Weights of a small GPT-style language model, trained from scratch on English Wikipedia.
Size: width 128, 4 heads of 32, MLP 256 GELU.
Training: a variant of Adam for these matrices, 157M tokens, 4801 steps.
Each number is 200 + 30 x the weight over its row's rms, rounded and kept within 0 to 999. Layers, rows and columns count from 0. The size before them is the row's rms in percent of the matrix's.

# layer 9 attention key, 128x128, rms 0.0532, rows 51-76, columns 0-127
102,241,146,220,223,218,177,263,160,219,145,211,188,208,197,266,251,193,218,144,200,229,198,166,164,206,251,231,198,196,201,193,202,182,156,230,203,195,246,163,198,230,225,158,209,253,123,231,196,191,207,204,250,221,217,171,209,169,233,207,266,201,183,142,188,226,203,157,205,169,215,231,227,227,204,211,167,191,150,160,200,176,186,200,177,275,227,207,211,183,153,189,169,155,263,207,192,230,202,192,227,194,233,152,215,205,217,179,206,215,224,254,185,200,177,165,225,203,196,217,173,194,203,177,195,195,156,211,151
085,152,182,186,158,168,205,248,246,208,171,176,174,248,223,184,261,184,221,198,186,168,223,209,187,162,224,179,210,253,164,218,195,180,162,209,165,194,188,199,184,257,187,206,196,170,185,240,130,125,189,188,176,220,246,225,163,187,187,202,171,211,156,196,232,209,172,218,229,213,234,192,174,222,182,233,175,199,154,200,196,280,177,185,230,138,215,231,193,161,244,171,213,214,151,250,198,176,213,142,214,216,197,229,171,165,222,200,164,195,255,191,222,219,216,234,158,161,158,231,223,174,223,237,213,210,175,221,193
099,142,180,198,200,225,234,178,230,205,208,165,190,240,251,186,183,202,211,228,220,178,244,216,199,208,170,172,249,167,235,184,199,158,247,173,243,190,203,222,187,145,122,189,178,186,264,219,223,182,165,209,234,221,159,164,166,197,210,204,201,188,236,244,226,146,208,251,152,224,200,192,192,177,261,187,192,213,229,218,194,164,206,196,200,196,221,188,194,222,183,224,200,233,183,218,197,189,228,127,203,207,252,126,166,227,232,237,169,204,196,164,224,176,211,146,215,241,234,197,138,163,194,219,230,177,171,195,242
072,193,206,191,192,205,257,236,235,190,206,184,195,197,258,201,224,158,181,141,249,172,194,199,201,132,159,247,237,222,182,165,215,223,232,208,206,198,169,185,177,180,216,240,193,185,186,168,209,170,230,190,202,229,248,176,187,179,210,221,135,264,151,191,177,134,208,223,241,198,213,192,206,286,226,180,216,224,186,221,170,166,181,227,155,226,217,225,221,203,190,176,202,217,199,288,222,211,185,223,216,221,193,211,238,236,231,204,178,192,156,193,234,186,205,229,159,156,165,131,252,227,231,180,190,204,220,206,188
083,217,204,210,167,157,132,183,195,184,204,206,169,195,188,216,227,214,187,257,211,181,220,223,254,166,184,195,195,221,182,208,129,202,225,181,215,223,212,235,224,241,188,180,184,210,203,207,177,187,169,205,234,205,190,257,171,239,268,198,184,188,216,186,219,224,195,168,141,208,212,297,234,208,208,168,217,204,164,202,243,213,178,195,212,246,184,233,198,213,204,233,202,153,184,207,193,250,161,214,195,181,159,188,215,253,254,206,197,243,281,163,156,161,239,182,181,210,224,204,231,175,143,215,144,203,160,205,158
083,157,220,208,233,179,185,270,188,220,206,219,202,189,196,191,142,200,181,164,239,208,184,234,217,225,171,184,215,172,189,171,170,172,235,277,241,172,238,190,190,170,213,186,251,207,209,155,268,206,200,246,179,181,238,174,224,234,220,196,200,152,164,157,180,136,189,194,183,212,195,217,231,250,193,222,229,153,179,194,185,182,176,191,221,216,186,199,222,252,209,209,260,229,204,185,167,210,167,230,169,147,233,199,204,219,203,216,191,182,180,179,250,216,139,211,245,203,194,229,159,147,181,220,213,152,123,227,207
075,178,203,171,193,212,203,215,206,208,223,207,159,230,218,146,227,200,182,190,235,234,235,193,221,170,197,143,242,213,229,220,174,207,281,182,247,193,228,249,205,200,202,190,234,217,194,190,221,166,179,172,150,207,209,224,202,192,243,225,225,167,217,217,176,186,184,181,172,214,187,231,228,180,145,212,196,142,211,178,190,216,139,199,192,229,155,246,179,199,221,259,238,154,179,182,161,191,127,216,196,154,230,201,221,136,246,254,202,179,163,162,234,198,172,195,197,233,215,228,177,136,152,188,213,164,168,225,243
098,210,210,183,202,238,167,210,174,258,156,233,250,192,185,195,208,194,245,185,170,187,223,249,194,226,186,258,224,192,145,179,243,155,216,289,226,205,190,159,211,213,229,186,242,201,223,220,192,183,201,201,217,220,220,173,191,184,169,161,216,214,200,172,193,205,238,208,239,241,184,229,185,185,226,246,179,166,162,203,195,196,208,171,202,128,144,172,129,218,219,186,206,159,190,199,168,219,220,149,148,206,182,228,210,185,154,166,210,188,220,244,154,159,184,239,170,158,154,190,239,154,235,243,200,205,199,186,170
103,220,148,203,236,209,204,188,241,209,237,162,145,274,217,199,186,138,228,247,202,215,244,191,200,202,211,165,226,193,259,195,157,170,149,146,202,134,192,195,206,201,205,198,158,192,167,204,202,202,142,152,162,197,216,215,195,192,225,193,203,201,198,208,257,172,187,220,217,197,186,167,151,189,234,176,211,227,186,191,107,224,246,249,256,209,231,232,248,195,182,223,208,210,214,245,202,191,184,176,207,245,214,155,201,160,219,227,176,211,198,149,216,224,205,171,229,199,224,237,181,207,219,192,224,186,178,175,140
107,138,164,216,185,175,275,149,241,213,235,166,157,211,220,162,223,214,213,256,178,177,220,196,190,168,218,161,241,233,268,252,183,146,206,178,182,210,221,199,170,166,163,220,149,165,159,203,221,187,167,238,185,225,200,199,197,173,210,177,208,176,185,212,181,152,180,188,189,238,220,140,144,216,224,224,204,214,224,173,196,211,196,206,170,200,202,207,180,208,185,237,207,202,201,196,244,174,203,238,218,183,254,116,200,218,226,231,200,224,139,163,240,211,181,136,190,200,227,206,202,192,213,171,267,208,229,192,192
103,193,178,199,156,227,213,224,203,194,212,189,209,217,253,207,194,204,209,192,197,185,178,208,119,188,158,180,190,207,183,234,164,197,188,209,193,178,243,144,242,165,223,217,127,196,171,241,218,193,177,192,180,211,227,242,225,145,206,248,189,236,233,230,221,164,179,188,152,186,205,165,226,174,207,243,179,244,197,222,153,242,217,228,218,180,208,186,202,212,221,252,165,215,199,224,205,226,179,123,197,196,160,250,162,242,198,152,258,158,257,212,173,241,232,204,133,188,156,199,235,170,230,232,208,220,188,228,193
120,217,186,183,217,206,180,247,260,183,191,223,172,210,155,246,220,212,180,188,189,207,184,194,191,219,200,169,199,214,176,234,212,249,135,224,129,201,207,222,181,206,242,192,164,244,197,227,150,174,226,174,218,180,242,194,244,193,193,158,128,180,172,206,194,184,179,226,223,182,230,177,251,225,229,240,182,222,176,197,163,240,214,218,211,144,202,225,160,235,228,218,210,163,201,274,229,193,200,255,193,182,194,222,205,224,180,156,235,265,238,237,160,177,195,253,190,168,162,175,229,194,225,188,151,180,168,167,171
094,168,177,233,194,197,202,165,257,213,225,236,217,172,193,219,199,196,207,236,189,213,152,202,188,162,199,216,171,196,152,128,186,185,180,231,242,235,220,161,212,215,259,135,243,163,162,219,184,199,189,183,251,225,221,213,199,162,229,187,197,142,155,168,173,191,161,128,172,193,157,199,187,191,187,142,178,168,212,218,213,214,183,211,181,220,185,214,231,210,207,233,234,167,260,190,271,229,183,224,199,242,195,187,206,233,213,233,244,170,250,248,241,182,202,155,195,198,176,198,204,150,179,175,250,189,218,198,167
081,201,210,215,231,212,134,232,249,227,185,196,217,207,178,259,231,252,176,228,214,158,199,212,245,184,207,199,216,204,227,149,175,213,170,180,250,162,164,216,207,177,164,183,184,233,216,175,164,178,228,168,212,204,189,161,173,210,238,211,177,208,219,206,172,179,186,223,179,140,223,220,158,249,220,261,221,157,204,207,207,201,189,224,139,203,206,202,142,239,186,196,187,207,178,199,252,168,174,212,164,249,158,190,240,216,133,136,226,194,178,238,237,132,228,193,231,147,232,179,226,204,217,179,186,155,198,184,203
090,170,211,190,193,230,143,172,225,183,191,210,251,193,243,191,163,239,218,218,211,212,171,219,208,206,207,202,165,157,188,200,200,188,203,247,249,149,193,165,171,152,159,131,180,182,186,200,266,253,194,196,205,199,203,206,184,179,227,205,240,219,215,219,195,207,209,219,175,201,228,166,102,200,169,170,271,215,179,197,198,201,169,218,205,185,225,193,266,205,207,178,249,237,221,115,199,130,183,240,210,195,205,193,195,182,144,190,185,239,173,197,184,189,213,170,181,228,218,254,199,210,188,214,254,147,207,211,220
085,205,221,170,217,221,174,193,194,238,138,171,216,200,205,190,180,197,196,212,213,196,233,192,188,231,220,190,232,196,182,260,263,214,172,198,175,213,223,222,235,161,238,138,196,190,186,218,201,220,216,297,246,185,137,223,218,179,121,180,198,192,176,191,203,187,208,218,206,271,213,203,251,149,220,220,186,179,230,178,196,123,228,183,222,169,237,168,232,201,240,222,217,252,169,175,229,207,237,166,216,164,250,188,151,221,225,163,210,172,163,153,225,197,158,182,198,186,160,225,219,199,167,179,227,205,182,202,201
090,270,199,261,214,168,226,143,182,208,210,232,144,242,211,210,223,205,145,216,198,194,219,231,246,206,179,220,233,268,195,223,173,211,183,169,169,189,163,217,200,254,208,193,227,194,252,108,156,174,221,176,203,198,193,178,194,164,215,232,176,207,184,176,233,180,187,170,192,188,159,226,225,161,206,207,204,106,191,212,215,207,192,204,187,289,180,214,168,165,224,199,164,180,234,218,195,220,185,174,187,178,212,235,226,205,175,215,226,155,158,188,164,220,211,195,191,185,194,183,156,146,217,249,195,177,199,217,220
081,242,194,244,227,148,237,205,217,189,242,210,164,192,187,208,262,218,183,216,198,215,164,258,194,181,180,198,187,209,182,130,150,180,171,191,214,211,160,191,184,217,201,259,221,236,221,133,167,188,240,151,183,206,232,226,164,207,221,181,207,249,185,213,189,208,172,183,186,168,189,269,180,224,198,173,180,227,177,214,187,263,197,252,164,237,181,248,141,177,194,208,167,123,236,258,237,191,187,193,192,223,205,198,204,201,147,196,200,232,194,209,171,251,210,223,152,196,201,185,183,196,270,195,184,191,203,224,195
103,197,198,229,236,154,235,214,220,215,258,212,194,164,178,211,227,195,178,202,217,213,217,237,186,175,160,206,224,226,197,177,134,182,205,235,231,191,165,170,181,224,190,263,216,198,224,198,154,143,216,177,187,230,235,184,191,150,189,122,175,239,171,205,173,195,191,198,219,204,184,242,161,270,219,186,186,194,185,205,191,202,221,264,172,256,191,244,160,176,190,242,168,152,206,252,229,225,145,141,169,234,171,197,215,201,191,194,188,191,197,225,184,222,215,227,170,166,222,192,196,171,276,177,173,208,259,231,185
072,158,208,162,213,219,200,262,219,158,167,192,159,225,202,175,187,223,213,191,256,222,261,192,244,244,218,173,239,171,192,192,250,213,193,232,151,219,241,250,225,195,230,152,176,201,176,272,253,214,182,259,194,217,202,210,203,188,195,184,157,205,194,205,175,139,195,190,200,205,244,154,155,196,212,226,205,194,218,182,232,207,110,187,170,176,147,193,195,179,223,209,260,241,215,155,180,186,145,241,203,221,197,228,194,218,177,162,172,207,194,197,187,205,179,191,257,194,220,204,158,250,180,205,186,182,191,175,180
100,205,234,222,172,160,181,179,196,219,187,187,206,191,205,176,153,168,213,213,201,215,175,161,156,173,191,220,171,202,249,230,228,249,237,124,202,229,232,168,214,256,205,242,181,194,212,240,233,230,213,188,212,151,207,215,203,205,177,223,204,210,207,195,213,272,212,165,206,210,137,213,238,181,234,208,195,232,220,219,201,169,215,188,189,152,225,196,230,229,139,193,214,220,203,234,211,286,256,163,201,232,195,225,206,176,171,182,223,145,248,167,282,136,227,150,222,210,206,179,213,206,208,218,203,234,227,218,231
069,248,186,255,216,174,226,173,191,199,242,213,195,171,209,244,223,209,172,240,190,209,180,224,225,169,154,247,204,244,225,179,121,205,195,219,184,183,142,213,174,232,165,213,194,157,267,169,167,218,163,145,187,208,205,193,162,168,210,189,207,219,197,208,223,208,208,192,169,199,167,263,205,196,212,125,198,214,240,239,200,240,222,215,185,246,171,219,183,172,181,230,119,185,198,238,201,174,211,162,193,240,161,188,218,208,202,217,187,220,210,222,135,244,228,191,165,172,246,157,227,216,245,231,180,202,240,211,211
065,185,208,263,206,132,240,202,190,208,217,201,182,210,281,192,190,187,208,218,180,204,151,247,155,164,139,144,192,196,202,234,124,174,213,212,205,180,140,170,210,218,138,213,217,205,217,185,202,214,178,179,148,222,181,188,186,163,216,154,233,208,221,203,215,220,172,195,175,177,171,215,172,209,214,171,196,186,197,256,172,226,212,243,170,193,179,210,230,201,221,207,171,213,207,241,231,216,183,153,176,228,208,193,202,235,167,270,196,210,263,184,189,141,211,193,208,213,246,232,208,228,212,143,210,184,259,249,172
082,170,215,224,197,163,236,187,201,241,267,155,195,207,188,189,239,174,224,181,215,156,205,188,152,171,214,213,208,285,210,181,225,200,230,185,190,229,213,200,180,193,231,285,247,210,225,189,162,209,158,226,154,201,200,205,219,222,167,188,214,236,188,148,196,241,192,223,210,224,208,202,205,229,204,184,151,287,205,152,163,216,254,196,177,183,209,175,190,203,182,226,154,203,171,229,200,187,187,206,179,223,249,215,187,248,177,207,197,264,228,180,217,199,201,246,175,134,162,191,231,212,173,157,168,246,158,184,172
088,232,212,152,219,197,203,219,217,225,187,226,207,199,142,210,177,158,135,227,189,216,199,197,236,168,215,143,195,191,212,233,136,237,227,180,236,210,201,221,200,255,173,190,220,231,228,191,236,232,206,193,166,138,209,189,125,234,215,211,210,142,170,178,217,216,181,196,165,226,169,186,223,194,183,181,219,199,173,214,187,189,184,197,230,184,207,219,206,162,220,163,201,185,211,231,182,189,183,216,227,176,174,172,200,211,167,125,214,198,239,193,224,246,217,168,216,256,290,165,185,111,177,251,223,158,209,231,193
103,230,217,214,223,169,221,208,229,162,214,212,240,127,168,209,211,182,179,239,196,171,217,233,199,189,151,192,203,194,199,213,171,213,211,212,224,230,149,151,225,213,185,243,168,194,268,204,135,233,248,212,137,179,196,190,218,209,173,238,163,157,239,233,197,157,229,214,168,206,130,209,253,238,181,226,189,145,180,216,201,192,195,198,239,201,155,213,150,209,191,191,162,238,209,226,150,193,206,221,178,222,201,248,248,181,201,228,181,125,198,195,189,159,237,194,156,203,188,232,215,188,194,178,209,234,258,169,207